{
  "num_hidden_layers": 11,
  "hidden_size": 384,
  "num_attention_heads": 6,
  "num_key_value_heads": 1,
  "head_dim": 64,
  "intermediate_size": 512,
  "vocab_size": 32768,
  "hidden_act": "swiglu",
  "norm": "rmsnorm",
  "norm_place": "pre",
  "norm_eps": 1e-05,
  "positions": "rope",
  "rope_theta": 10000.0,
  "rope_fraction": 1.0,
  "qk_norm": true,
  "attn_scale": 0.125,
  "bias": "qkv",
  "tie_word_embeddings": true,
  "parallel_block": false,
  "init": "normal",
  "init_std_qkv": 0.0308,
  "init_std_o": 0.0383,
  "init_std_up": 0.0441,
  "init_std_down": 0.0441,
  "optimizer": "adam_hyperball",
  "learning_rate": 0.0132,
  "lr_mult_o": 1.27,
  "beta1": 0.9,
  "lr_head": 0.0122,
  "warmup_steps": 331,
  "schedule": "wsd",
  "decay_fraction": 1.0,
  "decay_shape": "linear",
  "final_lr_fraction": 0.0,
  "batch_tokens": 262144,
  "max_seq_len": 1024,
  "doc_mask": true,
  "train_tokens": 1418000000,
  "max_steps": 5410,
  "dataset": "wikipedia_en"
}
Each number is 128 + 32 x the weight over its row's rms, rounded and kept within 0 to 255. Layers, rows and columns count from 0. Numbers have three digits each. The size before them is the row's rms in percent of the matrix's.

# down: layer 6 MLP down (transposed), 512x384, rms 0.0441, rows 129-163, columns 0-127
# gate: layer 6 MLP gate, 512x384, rms 0.0442, rows 130-164, columns 0-127
# up: layer 6 MLP up, 512x384, rms 0.0442, rows 130-164, columns 0-127
down129 105:125095149099178110103113154074124146193170179128115126155119186082133114133138088114094103209091174066129156070123141091107105127108110128138152120098159154112073137161101048089050084119167145154168116133150130145163154143123163125194103088047193146138198148133126140126067186087164138132131150139109119116112136165118132107152153179108185187105163131076087159122144150142095103132130
gate130 102:118172126110124125167141126120102129117185102147153142174159108200205135111102130179083149121121135140099101114129166147173122129106097152078146096161122161163145115064180146142071118104178154110137147126154115100124140117118116097099196104117172093158150130129146145124070166162168091147115129096089156147146175135040127157138109106141175088184110126130093106114143171087138102125087
up130 109:092139102109172089095088059114161132148068118141118148143115164097095117133085113080093176084170112113126142122152121122117076166132179151178077126113190126134120142114151110108112109140146112188173088104152112104189134157149151152115056124131111100118072180173172141151124131087115075121129121100104124123089116121153114112139161145169132185108143124140134121135174102142125122185148
down130 107:110100146074148157132186052146123123149045144133070025081105123134096122139101096161130144064136133117118100157134172121141103168125135104112170166098132098119122114148202112136078109051124117160156150099173083159129089115150095238150134073137128098095087200160171065146124119101169141120164137137132057143092124086145201094155153170181170156129075129148161140105112120150096097134099
gate131 112:147083130133125120115143111106112153078144144069129142084123161147218119112139146125149116135129153184141124104122122152105084119127175152148103124143107053112120147153117059147179084150175138117176185168104148078157097195151179126124192175090062156090165148197182170148093113142099162157105145134062144134139104110127102128114136126178208153133113097136110151133182156134143075130133
up131 104:077135164092092171100172113150217185140148112044122139145136092155143138185164115103150112165117098106107150192198131171162103157146114088174169159066125114126076092130151119134118141149105093062146088152133116145124139125114130050110107130114155147128094195075095168185157155125116158118125166158109108191105077126101149125119130134182131168132092153120087152129111138130095143154136
down131 104:109135107164157152115178106124164133106084133063167111157119063091088117136124129152078180165135152153085128172140104177144135198123173152119101172149069136147169117185121148149104154100129121153143101138111142136141065109144123146154139127116148142122160139069136202109128192133140160114158117124162150146092073152139164150151168096114139114152083098098111101096113172125063147087143
gate132 085:093116128111130142105138107125161152141123140213187087091097124100107109100109113112167138091127085143125111088106164133092164172125113055185115197164172120125078077089135113164152122192099143130175151165084081097116098139145170121134099136099117176160131170143132103112106110131127160170124123159152101171136087131113141103101172104119161126098162151122138125101148177146072131144156
up132 094:134084173106146173131153123097133099108188199155141171127086096159088083139103145142174129095103097066136163113143144105118094140147143169093124116135102128121030117158147116082152147126152126163158142196150149130142087107085128166144117109160148195126080134134111120152092093070147093138080124173153142184150086252131085107064161065106159112129108119111138120106102161083117099125145
down132 090:108161135139183124125133119153204126130149123104134169142085087129058150080131126170108131132151095111132108115156094143133138153102052086183159108164137126124078040188192051093112113105086105149158159162123135111140112112148098075118102138075133150136058109180064147100101162099145091132120093106188089151148090115153157170158097101158163120109129114112156169115146169122126112081162
gate133 098:129122139129180108172067119113153115075095142142234160154168144171126050132119141124121097096171112131125150101137103190176149095202153173128103173149055166136105160147148181138176115068110115121178124179199125167138153125115121172123155146098107098165130185086166147131143103164176145128075195157202102149165094138136127154159074137131128106085112159201062113071130183111107141148101
up133 095:157081143164067168163160112144090125101134158097078132191113112105124153164110141137145084160226147156130164174140099138086119128122098154077140161152089130099154143087083102149165148098136077178156150059149147165103089141173143078101082127148129125103122124038135118110116084095175105101172109104169135194096171066134162084158089128128116108141112159105146080164118146157132148087077
down133 098:100173066076121101155087141141187205136152140134028121085159127150114127065189144095117150152051107127134115089103159110144139113102095127148169120116175069130129168153196173115106068133136194097153110171143134103134163084139134120102140098124076109160127181124126152168162140163112100173123055152089095074161152167143170148172178140153144127151133088096123168154169142155057091173087
gate134 097:119188150101112133170165165118096133053101156152074138187106066128066114115099041088109178126159087060119105129102161145102135106142138142127156169124135141086107155166084186131139131082123125120147125155136129125123161172148079161149105101101081099033159141092124154123136099073117114122141117160170113121114086091156142079122127133105100095134119096109165162182124066109114142146119
up134 101:141153111120119120159208118115172089103110140166117100134156129149102111067124073159125133113120091128160171141218161195127093141099124107211101101136116126142158159112132112137096111140128099076111101167101047195193188106155161107136186145106143117134157110120129106087099165130088147115099087115091113132110085107120153163122071090135122205160172129094147147138152127147152112155187
down134 101:102158136125151109113133100152097109109170148126122098164117156191116109148099043185075135122132054121111100114177151072158083166141136166121126064150126140075086073110136166130119119148077134096120096111153132159074144145170165133121149120130178038171117091160141114150093127103104086155147108175168118179089117165137151062132104180093174155179115116086116118196178139130151155181191
gate135 105:152145106078189110124123108126182127060155115109143097156128134192139192119145136113168108080163175124132134109143121107088110126118186164129178119174113102101127090178148110085153120106140133154176104121147124147135166123169112165118091141135113129117124144129172094154171065178126160181131142072158112137152118112163096150074147112088100027201086105092081108052165137169127097082133
up135 104:179175136167145155116131076135107164178083133133143145111140122111091189116127112099100121057125157114187100097106072113116075156149129043122141142127125102201168197122112083152117159144111134125130128108131130111130146120087133121119117090144130093144119144127148154145121135203159116170182112107135106092131103099113171087129115154155112139099120127130105054153092173093072065184139
down135 099:107111160122063141148176153088102165104064094134157107118090113104109131129109135116102118134098092094164092155158152133162098187110060155119138148108128130116168095148135120139112135081118171090080121120125166059160088160117118122144172086116184100131131120117072153118090182107117081097086125133141142116083126121084102089102130109120178096131058153086106157162179018069147081163137
gate136 109:149113206127080114144173118101174125170116156105134106148151167171103120090205081125075131121199160128149134106187196073117109130118136101120085135105115162121153077175160166125140161156138054154123155153130085112157187164160118138096130090083130107083140104127153141132151148130080093139127109133140104139057116122103149115043110149087137134165184169162171165151137136063084138121159
up136 106:143136123141096072138126106164191165179102056136164170139095007136139174134095106134151130159075113120139127091167055109051123192099179111136161134149114145078156100162137103111188057139088078086167128073122071093118137118129087134141057110131130151124128149127102128152123123111069098114142143127087146136158136139134116159086127128105180100130149188058160149151067097134127086158139
down136 109:177131158157071111142106168189113117081187117101131118101065144161173165112158144126126138128161136083146189148150130101072159166127146115146112125114172175138121144108175122079124084116117089152109094142126134080124177067149111115101121178105119138129141131098158119171163112139044118111144156148139194110109113110208111161127090134136097089119114170066145071186128129102127196169080
gate137 104:066130095071136111106141106127136143168127104120130097084091101094122208127150123126110138122170109144086177136143135131136087167128179136125089140169171088123101138121146173145123107098107209084116137096127099166176157107162102147165168131124132131133075059089091116118145151112170137186121156098094141132085148178176142067088117128097084118109137075099133140178136143161101090134104
up137 103:084154096176218144131135108150082110153029132105070122101132147154093133144136101155167136115168104127175110126124092068091106137103117154124153165114097176149165125145153133101177144158111181102107087072127169109095138110142174087121137142087173117127122091176085144119162152158124164186107103130136105075175092111097128159119094141131096149168076073147163204114165160131132171099130
down137 106:076150106162092122121088144121088078137071093159182092089117132081112132064116057142097184094122114144110140146077131142103146142117099191108136135079120130112092102159162089120181157105158154079121101066189122148119067154109185115135128123105117154136084075184167141114154133182101077146147079132157120100160109140122137162112093075126101083167123087135114172166119092091112123121152
gate138 105:133105136098113138122092127079068128124054107113121145078088107126096179131144087173160103120163174160124154171099097162135138070124123140101121118122110183100096240189128176121163142132104109122116129118100134135156108135107186144165128122147116107101184149183143113158181114180158114129132169122086076089156138112130107064098175116152119082142032168162100150116120111197099117087145
up138 101:138189152136139092130114139162165120179121089179129134113095142151154077128151107120142186106113215151159118087105117090091081131080138107120116122145183117154129138087160096154131141127186097143107193197173089132130132150152112209201146098086086130114116124153131127138021166131125133156159161144140115115190093082130093105183119141176122103153111142092138084107168106150120103151118
down138 104:133103112162074059142109134106093148116103131090147131110138139077140129147122117121213083182123146113107118124140109142141115048169108177140115081076117165149099107087121142111184132156101088170163121157173148124119100174151191117114135121166104168082178087187116085155110165187171065117159101151115135142143180127167063084071100108182092100127112146126141147168138084159103157192092
gate139 104:190165197136119195168161175125111106119137094160185119184178106153081109101152094134159088150165119094058135177144096171145167184133124162135093128106164082106156118139121199099143140063099157077145085184127037168126181114103127125156153146088130142205194131164116160128172120114084090091105125127141049101077168131085142072088144126121171126150124086134176099125141113104108115125132
up139 104:113177158057066154110127092066115053195105150177138135135130115103150132169147165114138070101143083162099150115110160129117096079136135118111107083129107154121117178153109137095172116076158078119118151107117104140147118120140135123160112122142164129107132129140102109104091074128132197100156102110122112163162111101155143118146148060115106113108152129145122141079131162138102109171188
down139 109:087149120132136101084138093089112132099169168160073089089110117154150126166122077133156190134140120160082157156109143147162142078147100094077155146117052109154084107148100129150076123141142110166156159119210099104224131190107101186133141100129112104118113132137117155141098078150145130133121165168141155139194104148084164103162089130120053097160165154137149112130124138159120138131096
gate140 109:088137129139170067100130102149157112101096133108133115097138200125129165129116107091143208080102168116143132169118162163084136108204158179207087145126091169182138050123145154045154106120113126138150144128111129177109098181076116153091127084087146125117124126156188149082152111091102163144172149130071128100133145176125083117137156098129083045148088126134143134140104101174136157082155
up140 100:094169134116018096105115099120134156129095134102073131128127119107114150168153117154092124111126097175075093119188115129156120123123175160091156108125177134171110124117173157147106163147116116170134029103127122193139164159072248139141169110187153145097119180175083106141145102105101100096123117141134125088122065133127150208093135072108156174086165163085097121076141116116112125125102
down140 099:180055102153150150143106090107137105112103118155142071108129181132136142132105141082158157120139138159114129106133116157105099120145110150143121198126130143108118097106112134155088088132123160044151132109130123087167145079118161130131185115137134110153142196082179148150110098117153174127114081088152129117156092123189139142149043136141104092112116130146133130132122169144111089114134
gate141 091:178150139117133083111107096152169105174164128141142148142126125186094089134101105091140116046103176133146056140132157175150133136161136083124077142116124092130142124147107222086133143121141140172126147158144063078147138155077157107078156089074156065166148118158157121089091161133139159166087157054085168158083153100101120145100119161136089152074119139135145115075170121088139134091109
up141 103:099112112187181168162171123137121142103186110091141164184117176096119165132089149131137046157155124117095181095147077117155172097144113164155086114120117124089203127159185076144156138119169143149124104136119190177127170076160156119109162156169128124137086141129168154109168186124131157119096094158111134147147129142095124053139088116177192117149097125144065155140131106087175166165115
down141 092:077106086146158147096156124146131110169132146089117129068139149092124153144134180183083098136114160134105146155147102143118122121163096147155145122130123134130134110151140124129144164129123145117139108148133161136107136143171130115159127138159110154155101139099121146162111122115160149125083094126135110172141152130090133137120114159146168110125137140144126136167140113108141135118139
gate142 096:177103125109117182125148141114097135134167140119150137089111110094126110142087051125112146178119155109162175099076160135111107118155091126156054141085100145148199089129111115161135098145074134153150167122091108091057135109108144216166124147121183119113163058097120145110198092141103085095101148167113159159140139129112099172135155126115059115081187129146155108070127140098097053127116
up142 101:113121139096074157096079140132125149122094177098167100153119109123131127145139100144134112105081189058135127150098137166106073150087128139137208152088091158135124084107052053100076140163132106115121169132073134147083128175120089176159102134174157069098154118092154142106131121144206123096128080092146129189164131108103131178179117126083142136119133139155187110154089098028104101139142
down142 103:147102076131140210061130139170138088134114066087202060118202111154125136118079161090083119118160109156123159155130154132142101161178133116123123135112132149152151137137102104180119103141154146131148111097093168088187139152089170194061147100131136129118183120110111102119160131129130170089135171120121154127157122153077208142211116156120141184169165099122124057120155127116145106168145
gate143 083:189125135177096164140127127149104115145117127192141073167160140134116089143097074101126120141186198157145141093120136135160170114112170120096147135104110092138136108232111106137158117118107103139105124075180105173170077095082144139097142091067075162080130128114181166070161137092119117167119142055134144126112124137133127147123198092139148112201072137129195128173129119160082101068089
up143 088:070190149080207048126145061129152143120119123146106157089143165157142121099175119169116152093055166102130128154122103156158105133168125129169066168118095113136056164064109123115141167124196136118095168176109097108085138109182182158108079103157188120142105126179111082126125187129177129152089141154174165151174137108093089109085084147128133155083111151132137116143121155094076156117168
down143 099:152162176151159085127152100085156142131125127183127106112098124138135099116190050111135152088119204116112158108136147189147128096108119070171096196148057086170055146115132157097181115085163136094146186105166144178169122112109128070179147195130125146099082095095110123096098144192158149166107124136091158167100199127110127176168114109132138117152116089100137105119152120050176119095119
gate144 102:114087102115062157124178171096125167176147123160124105149117189146146164106097080163115140140092130113149130168133131120084077139172147138141120160151118135067082109135091120112148111095131131138150108193068081100100109064127191105142158131139174132116085118111130122063103098113150138138063177184087092117105153152147117123121110081162087172162104176114169139143098124082107146136100
up144 105:182084079135084135171097116101017104087125165133160134099096110117132147067112121115117156112133133075141111128106141173083175101139128160132170147157127166112102102159101142108104163141151131161142176159053117082116133067151128131086073118090142134164200080128188123141162122113147106115135137158152138160213157096147163164106164130153082129086118203193139153144121139098111140124175
down144 109:172141127140184102149131092220116106127130121139129196127122138074100126143123084167141119103133156126189121099096141138184137132162154114112127174096152146136162178107071130119211103116183078123189095094132069055153142086154113103155118116146193097155136119124151089127107174123134104186145069067081155111160113092094098116140121112139154097116123066160155087125065100113105062136138
gate145 107:133098133128050071113123172109136182079118130121098115121157120138086112073193065084139082106190189106092111097076161173143119117155220088141109117177115170136132125133107105057105153148092128081107161127149102154103166105097073121145125138094156094084096109110115081099140150174149086163107134063122137138141131151141130122138114104142168113080130162161161102138151139182125086127155
up145 103:097123076111133221072081109133136088214125077038124119166140144107162171219117162185123112134045087134071108175180102072158133105166112096104182137094116118148111114088088114148166135093124107091085094113141160106166126135072157116123131077105179174166168158109113093130084112118133115139175089126145111174073126109143081128114147157136110182158144109110143121128120173082160124179070
down145 105:123154119095187068160100153089156117094126154087139085126100128171138132149116090102078126123077068143151152142192088090138057131145070158099163077127135133154106150121123130126154094134152157096108139157120083101117092073131084131134158118105143136184153137104110125158143151072112108054127106139124142123085105146110126175183140088108125160156114120068141144135141128076134165163127
gate146 105:122112143106102118100134091086101117113136134162144123088137136094151172139094131088114176104138118129144087081135140106107098129133109106065102134129127113114108036116106139145155196148144074165137133095058089123135130102160131196082092117149105171149138086067166182072118087131175160147052113122084084175091117126110123150131152100117118078148178150089191054132193115099167091101125
up146 105:215109172176078153120101094168128064146118121055094168087102158066124159157121134108120147155131158114112098157118095125146105140120089142169112219144152131110093151172120088118145073101137161123178141116108128110125106148085138108176152140093110082104113073136151171149109170175200136124168063106110184159148088104133049121122140141157103110129085108089121108202149129161150134162059
down146 100:216122117129086148104122124171140105104215140091130132084125141062132162176135134125137145149134108194107139127155159123119123122138087191138120212138166115125120140115160123165171123077162145138123121122130149121119120097102140134211155115075103117117145129088177160162165112158161127109156136110080069168094050099132121161100078160066072119132098108077142155121107127126119148138169
gate147 114:158133150168126143128150114135112105102128182146082117183095086148159114106097087093075133170110102098180166181154075153103149096107102131126092120170136146143082143130156117157129093056179126084109157100115087133147150124046116132167076154073149153088037100119062177116088124138161209166144184075153132143166110152114122088080095145055154155116099095148100095142133170096096142099171
up147 108:058142188110148073121114169149147127106171140150110117130105098120151112096097108175107087194075105144147101108150131086163098094192122167157184155106092134139143189143191167132157156096131106107089114136158132115154137102141133091149138080147170134155108108166130121121183113160143124145162122120116161116182162128104095167119151159127079146156136182090145166074185126146096172156098
down147 107:117156126164116105137120135140157068128051118142131133139140175179095153096156137147123107118073175163105078131132124128084086190138167126133205160071118106113115210137169169151102132131168100148114096112099139170163154101147169112144141151132186141136132131130071060145198153110116136166167147127137153143129100137149165193098135112137070119152047230132106135097076116113057138175069
gate148 096:118144140155125079142160126083128121089131137162128128111177152109062156070085170157151143020085109114123126118147164128149118146122120125155116111066100168121131140088093089082169115104129144122203125171015156117130152106152120175178147127113081125087098111091081110183124142111124113114115098098126148069138107109059140076091113129119129178080135121151098148151120043128123154089132
up148 096:149082106099114100121102192070130145094134210063063113175141097105113127116168140083150095106118157123118119148169158096136156135161135119117132102175091111149129110117116149077157119165128099056151159072102124125082118169152101109102117127126133124164114091140181172104133092089187155131179099122146094109117146137181144125158092164123166101135061153132101123156095146129125106112096
down148 101:164055133066113136094108091103115098119139117167042076082148128097159145116139157073158077157075130089100164109115127142105125097156129140071122118118132066117099105060169152110179138080094168184088138164128156120173149095204144137160119092101095089110118120124165107109087139073147056109136175119159094098073137129159171203075168107086097084105173157088118130145068104111120122158162
gate149 104:131109093095182108153115168151227126056137126154140156132137089086109168111151129117141129134118167092112095106159124109085071191108120196172151139175133094099126187187057115152112149152164174184128129150136110159143165106110123139124078179117128129182120121141101130138179055134109105100145149062181132128152115123152179093120192125143132136138146098147153060107121130150091148134138
up149 103:162126097149159171130131125123123099100152150097148124155104165117191114076150121140140159129084076129125162118122174074148081130040090158088106101176139158052113097138143122152171113150163114091137101098114115169154112180124157177124122140081048126142102138149093104121166137149083175095109091146136148155155139163085136071122143067136148092107180124155190094142152100153096130152124
down149 104:119085172095130100126127165175056152160097086164137129096154119126081117125122134140179090188171184086165156064066114161104155174158161132146109118126123143079162155154162104138149142197136056153148142148072098110111115090155139104190126057092132097159124154142130117149138185133202142168068110147165139107169148135150073163170169156081137152140092146123114176106120079102151165111161
gate150 097:121115129162105109111144115140162119141158187177132045067123095199186099179167153089128101152168170137143165204118110126149065080137111108140132160119147126152084116076126112094126159112087160130161124156118122121150097162108096136121120045067105126096127123121156134070138124128150097131145127088120150139074120133181138162117123129175139113117165097083197115124142151184158128133155
up150 098:138098136136196126113108109148098077104128153179117155092142155130112091095149156186170139124141128152075101099156114166145140148114130122171145117079149216079112093127099140139107119134130135101124114187115122154144087096109104147099138117178102121162099115123127090129166137125123080167130113087159130189142083114107127158119116174111170120144108120127130151124177137098146122160119
down150 100:095108045160111118103087190138080159112098095107103084148157124120110096130201177144147063161121145098131150129162132123113088134161091153141117170116171165175099109144190120158157171159171116193125111095133121132141140126106161115080088105201109116119149082100159156093159141124121142117094109152113136128162173158104129185108095114135090074148104119109113126129128134122058144191143
gate151 108:127126138103081131078130140166147105149199120099147118169172107108125167112064081124094143073094180121134126084139152113170080193111154097062110160094151156162083176129094179092115101158163133150106099127139113049114115131120066143113120120131121112100156145074172115132121106094176162120100200086109172106085121125161122158119107105100131110160103132148086118152146142111143154122107
up151 108:113155092127108078154110119120160139098118144184134165130148105141139143119093131125076165142155113122219182131118115161069164163118078154117100203136124105112080105071090123149154187130166100138146193072175145114124114149144122115129090167086046153155048216139114141106149104091122052149086113184178178083085151168139133144113118114099116163062112172109144109114160119100118141120141
down151 105:093126101125066112113123103104137110109187105163200130159128151087102104141125127133102150142069143175172149111112144098125144147170181166117116097123143097155049127120134129073164099157124127108102156142090176139097095157092128145160030147148096147096107185107134178157169065111088126167072128167131135140123144106152129092066103130115121062164146126094198079092149110082114140113214
gate152 138:118111125130119110137157094189128153091108158142050101122135079203138130126156158164163118161062135152145162126061063157136104107116166127091087097144025166121083156142084113129126141112180159147093184128152119134175150112127109165137120148145127102112146127080177140123130146126141114141144165145107120123168178210125126101155119128083096084161129114124197106115145133151115115095107
up152 119:143123106153133113201136121122068072149167102090172176156174143129088119062128101051094098094147085119097138109180202117128065086083094135110144157120155181116151161111169125147059135121172095104160093143170128160122067119068115117121118126174045183097074152141074142147052211094129120145136080098136150110102137065134135127179191084136186139119085146123079116102117160092147150120119
down152 115:112124083099168101196121067161108113121133114123108172129187155155062136070085107067120082116168119101120155134145130114097070142088131134113095141132158094130112108114138072171077160135112178157118159135127145151128169122122128123097179127158055139130082120127140181206139154144132092162144154088141137117099114139114104120142112114086155146153112114139178148126110182151102186173079
gate153 107:168161149128170138129092166116154182097121110157096115151129109129140099141163183171117108081132130139125144172112176143148114082151136168158057122087144157087138149158123165094147120087171146045123105155121085194080092148083165180064151077130122114193089139102128071057119149190115155129103092079154169170160128137140153150086182121137155160176104114155118139191170144178082093105153
up153 096:201111117129138162125131128133130139183131106105131113132203168099147106151148144123100098128082146168148168185101107182100183166174174080189131152041137163162110091146140138088126162089115132085120105142084122146168156105123164131148159087081129227114096130075094160118119101107109147103161100122141112136149101126094123107170189115128095116141078141087113121091151108155191091104130
down153 103:097147054167153167154133109138129175104091093156110097170076089131152117142098101066132118138112145128159124146169162122162093172179123139107090145183095151110113118107128101156104092100124136125121174111133104141138144174092129154109089197112139155187130155148127139148174117153153088137129130193121183125160140130127109101129102147158106137143151086131079125111145112153102158184187
gate154 082:152132125127166153114122106104131162090140128145113141124104152148116046092111107147136110108170162154107159173174135116097187124077159071207197129120113129132148143101096157139089073164121136076110115109084159125081135115148105072147109146127145066125118131105135163083099082143123120147158109134172087121166186113127036134116147145137123148173050145097131135129127129121185113080108
up154 087:081159098096134104137118097164176103113106077151128161112126095163118092152138098098123110151073149165167141084108109151107156167144137111107111120135106120140161111122164168139147179109119157149126119115144096088151120150127143106143109165102138144091156123140135112106062082109144120126036206074098124072076116165112135168132129140148098113122166123140097096109092140092122114150152
down154 088:124109179132137195089136111123091183175143093135156182164066159120179182127108152121114099084111134124066159181138143145151095092094110127147111127126132135106151115152124101099093135117138166175104184174161113139100094123079084131126179115137115090126149079192105098131083141099182163088231102145112140148132105097143157132084134133118170150140112159175172135143113104135160151142111
gate155 112:146131115174132114137112141124118156159163125093143164114105118130166057138196116133167147129098144056114156119168147134077080128137124187186108143148128115115176111094129175087142114110151126142114128112105146149076141135119160172145101172060131176105165126108160123101102192160090130106089153128163147146067118181051049078048176121102222116139146064155120120130150144091082093073125
up155 103:153131082123144187177097079069142164118108114146132171112107141133029107102104144120146141113118123121177113125174146117120170148103191112099154131131092135128155165103146171070089133221070106100173108159145154097114179174164159116136070210068135182172100079168108111149109118104141125117072101132158160129203112176167130145080131162134087094151135143078136154136162138025151150105142
down155 103:092155107093104139081101187122156128137135077134123114114174124175194171105073183120178148112137158169098163127074129150183071116095169134120153138153135173104090096106099106113164099123124115116171093163132122113166124120124137123112140119116044160161103110132133140108127112128094167138078149124157120125134136141173146113170106117072128128173094138160132087116097128134149118171101
gate156 110:169111183125167094162169105121143121205137197138053132126148134152117108123147163097120173154171129076137109084174108195160113117109135150161090142127188135118122148089130106149175092086173151149113087112131081138162129153080162176134097168128131123095165146116066144085198104165094156149126101153090167120121132153115087086069070058087128142177089116125121090099099125159106076125105
up156 104:151158147104162141154141140097087135125109105175113120120104146102081094097135140152109123136138131170181120144136080119180176130114060123109120103120097126089125183108155130144115210092148129111081129130150124128183125069144127177077092135112163147131136161096165139114183115109093131129158108100155119097103089106075084105116131149118136122150135135153139146186151056142098121137148
down156 102:167085118163174129092196106155057138120137108117133118163105173183084144119145117097144158096062156200135133087167146171134147205209131125141085131103123089116105101126176087175125131102162084185123185109138123117090106118126090136118080186166157117098083129159163162147162112128117101159163086150098138139158116104155165116139158103053135093054170112134119057134165099199089141117096
gate157 108:139117139154039089137128156153103093144150081113052106095145130158164130125102047141118087196149135104080047126113104110141089111149121178104078067086036104140116097092118045133103133119194184089116085139145111137085114110124094065136079144161174114138096139112162120066102138132130089114165149173137147073163122199146131145158181146132076094072061189128101130157177103172108129167138
up157 110:049110123114119126147148092179159123159133124162060062169112123140158135137139083168128081180171135110113058132132122151150086178132081170151084130111079138096085117133106099197111162136082074108136094165128151126105230152120108090116104139067155114187093183076152106076093098125117153134116102124135109082141092200120159119088128158086110157159085175194168137108125132135100155185192
down157 103:123119140139120125111137110100093130107111092112110123140162160158173162145119128123119113115147165138134136124104153108120182101135150132159134129105109183133098131197169063124163145182117134100134131164115148122130195079168148107138091116132194141153088082083151108118158069126063049148154154152160098120105128150170114037098103144128080076075102135154088113088078094132083182188105
gate158 112:111148155130167081174124151136148156082121167050112156150171145146158121143104135078135134128144147178084136112150118126129126078172152109096099138150098092148137157129136086106079192062110105098126143160134188206034134207111117131157096159148123147081131246140102108121129082144108158165147169156171094190109129185098071071084145133152163150123091117090111121116090159166147106096153
up158 102:175113184136110123166150095117129128094123112105110169228067087079120162119165085140075123125166107055062100136110127061086109111123158148109123146083135100186103117175111109126136132126160146096142174144100150137139155077155177090052144176082170189107107141070127136090134158127205112126144104090129137137114094104111148104185167127140122152134110032136127079155108102187111165148083
down158 097:089114112131160103105118160079206142120117138158123135147190166175160123163074096105178123092080161199176157150159136158177143083149161102144164150134106128138094191191107108081121212096154089089055147085125190157131172178077132116132119127134093122166076149089150118132120056161108174089109134124183103163136124142089140124164092134150116152140151179136118086168121107065120141118107
gate159 102:196138164187109146171086137131137111120146114112114119158078141118093122153187099135124141127155114155074139120132105172091087176117153157138073076140104136152084156101119145070194159148100100105071095151071083129114145085106138120206081133114166086140085137122115123156122149120122112167186166100113070118149098148127078149106088178134117142101147128041103096119161114060097122111133
up159 101:123161138092155059129173111102118138095147143150088102146138170104128167096153151134151097129176192102117114153142147154110185141093156129108155135126157140131080098086144095085148156150107125166120116097144123081153151107152163147147093097203124135103085147153132101143129116126183134091133127127115148119187143154110115099138071148124153104116144103057117118055099149100073089133066
down159 102:141163111160119145127125098154176135180095127146200142094098152099127187187108133101131087149149149116131119170090142164208100168104100110160123141192139127129062124128102081096161085131172109147117224126170131109115128109148085118143127092175108144144153091165138109164064133131168107125092145117128159121119117103188158152114113203072152128127131121150113122081151135140105152092115
gate160 099:106140160142169177134119119100154121144131072161064134161132072072112084164110120144162137115150106134104163090133132087142108121117169067133065174122155126081092096095147107134142134101153204109144132103157073092143102150128152093090161151118198189135146163078111163121146132122089125098089160152158099095084071098116148174079143120087144109133135041156152192160075132123077112115191
up160 097:119139148158136191161215160128162103119144098029149157087127099090110138145128085126081150164098125064130104142131120125127114193191141140151126138127184137120078035118088110113132179139068112142145105115065111128072106145107139046157086115096102137114143098107101163125147149121117138144171109160117107118122151140140112102099141150110103123129196061107087162144088088074110166123151
down160 098:159069081100100124149128143181145094077123161109089136102124123141158098122102178106092103124101199171111147097149104170035167115139167141102114142113050101135096174121086110129172165154110098166121128108161150142139155080146071200110142138127134133157093115137167124140134126130125098114134150152117114103165190127037099122158134110143099112093144149139094131160124104150155086117123
gate161 091:106098138122113092136108116153091102152118148109087133112108146108099139117068063169130168186133133130124125124081166095110077094097202168074093085125093105146099158150109146110152198119127122061129064072185163152100046129140155150136137108135096099096108114156147111148154089151154152138160102098097171195138107105160102154150124168104123139142116093096153136209145150155143162171131
up161 097:135115125119134129109090177123111137125088163115145152118121116150161142152115123124168134117195087169169099059177096146105133135156105101101146186196126135150127143083108140138171099101101101109165058099111137123154070142140151109156146145083162089143129123163087136104103088166105146159202124156124182182082152100095109108137149119150118112116118154164120125135094170092149117138127
down161 102:112118132109172098146146115122126106118075136055126152157089119098168165148117200137101133152148166145126137094139102123160156111105113131192109080147190094089154131120139122203141138132198149114141089141062142125169099161156128125124117070084183167164114142156117125108135112063155160139163152163091104183064133149158110136141102081137186137141059115107143204173116183101050116120142
gate162 093:161164131150068110153090146124166103101125161148130055136151141155156092064157092083105111090171184099101123124132159100092095197102135092182086124110142083140127114136131142065111176107142159071069115169142015096168132114094179129151080118069176154091204148180115148082130142142147058160158174113134176078109155133161129135053171108106154105120128113119116150122158135107111090046148
up162 130:118105114099178198085144157112119118114183106066093175127133178063174137176078167108093128190116100131137157146155161143168131093150106169113159137169139183048101125167152104167128068155108149195126145091124175162089113103133057134168122106209099157157061154085157084149105119080102161080118114139111138157163116118162186127163052138175088127132141080145090099158082115118154169195160
down162 093:132129105122148141113115127116126130143117104123122157101134124111144132120136148123134128142128122117135122146138127129123142101136119110120134120123121139141132134125138127151139110127123123128125128138130169118121119117139120121141118132145117138129123120131142115149116126134120134106115124127139115128121128120126131125117121124153117126124128111117112141113123124122150121159133
gate163 105:161128123075124172129121113145136119157105150121116166101166165166120079054135137161098092165133076127149126108109185099142130131172164190102152131155149101153126120123122061128117198114169120144069104070147105136122186185127218186144117148098070117120105166147139171149079118170138157119100140147146147114143192174171159136124183155130119083121149137092100218156105183166133150072086
up163 103:095093176066171145096113113094107150119122101098143097121077108037189142122164115150093127130107126117106179124077164067123099138091108213107179103115134117159091128176166152128098111103082158116096136092181107084109160176089068139075126112151159170149099116149149149124178203075137128118061158134085138096145146104130136208146119128126180114085142106177145061108106127113136124155175
down163 100:091152128097115128184174194058093130116121182146137204149124162115143079145085095125111136168094165095170142130132075153129184102184122219128150101150131114096171148156081187090084136155088151100104118172121081146161115160133080111101174133124119129124067180132126152105132142123145130064112127138119161123153139070150228091128128097170158130158144085115145135183155154074196127116083
gate164 106:105097142115166128130132154179130149171115134134097138157116111148127077200133100135176115110146149123114136132183149147211195203153134162110133128150140161121154144094142168106142138119122111152161158144135156148116111119174184115098175128145188101130172099148128095049137096085090140127187084102073172144106157131096120073141107190143175181134144162164142199109126146145157149101082
up164 108:132076135113117181128102110117133141070095075131081156163084094179097060150188086120133163189156114189161151114111125109172180154093134118145107103153166127105127112137175191121149123093138109141064155136129084159119169125167083144139114101125061086105143138114173129126187150117141070118136079068081154128164102076142130183124102124119177134131106112103127050116165164152119151122171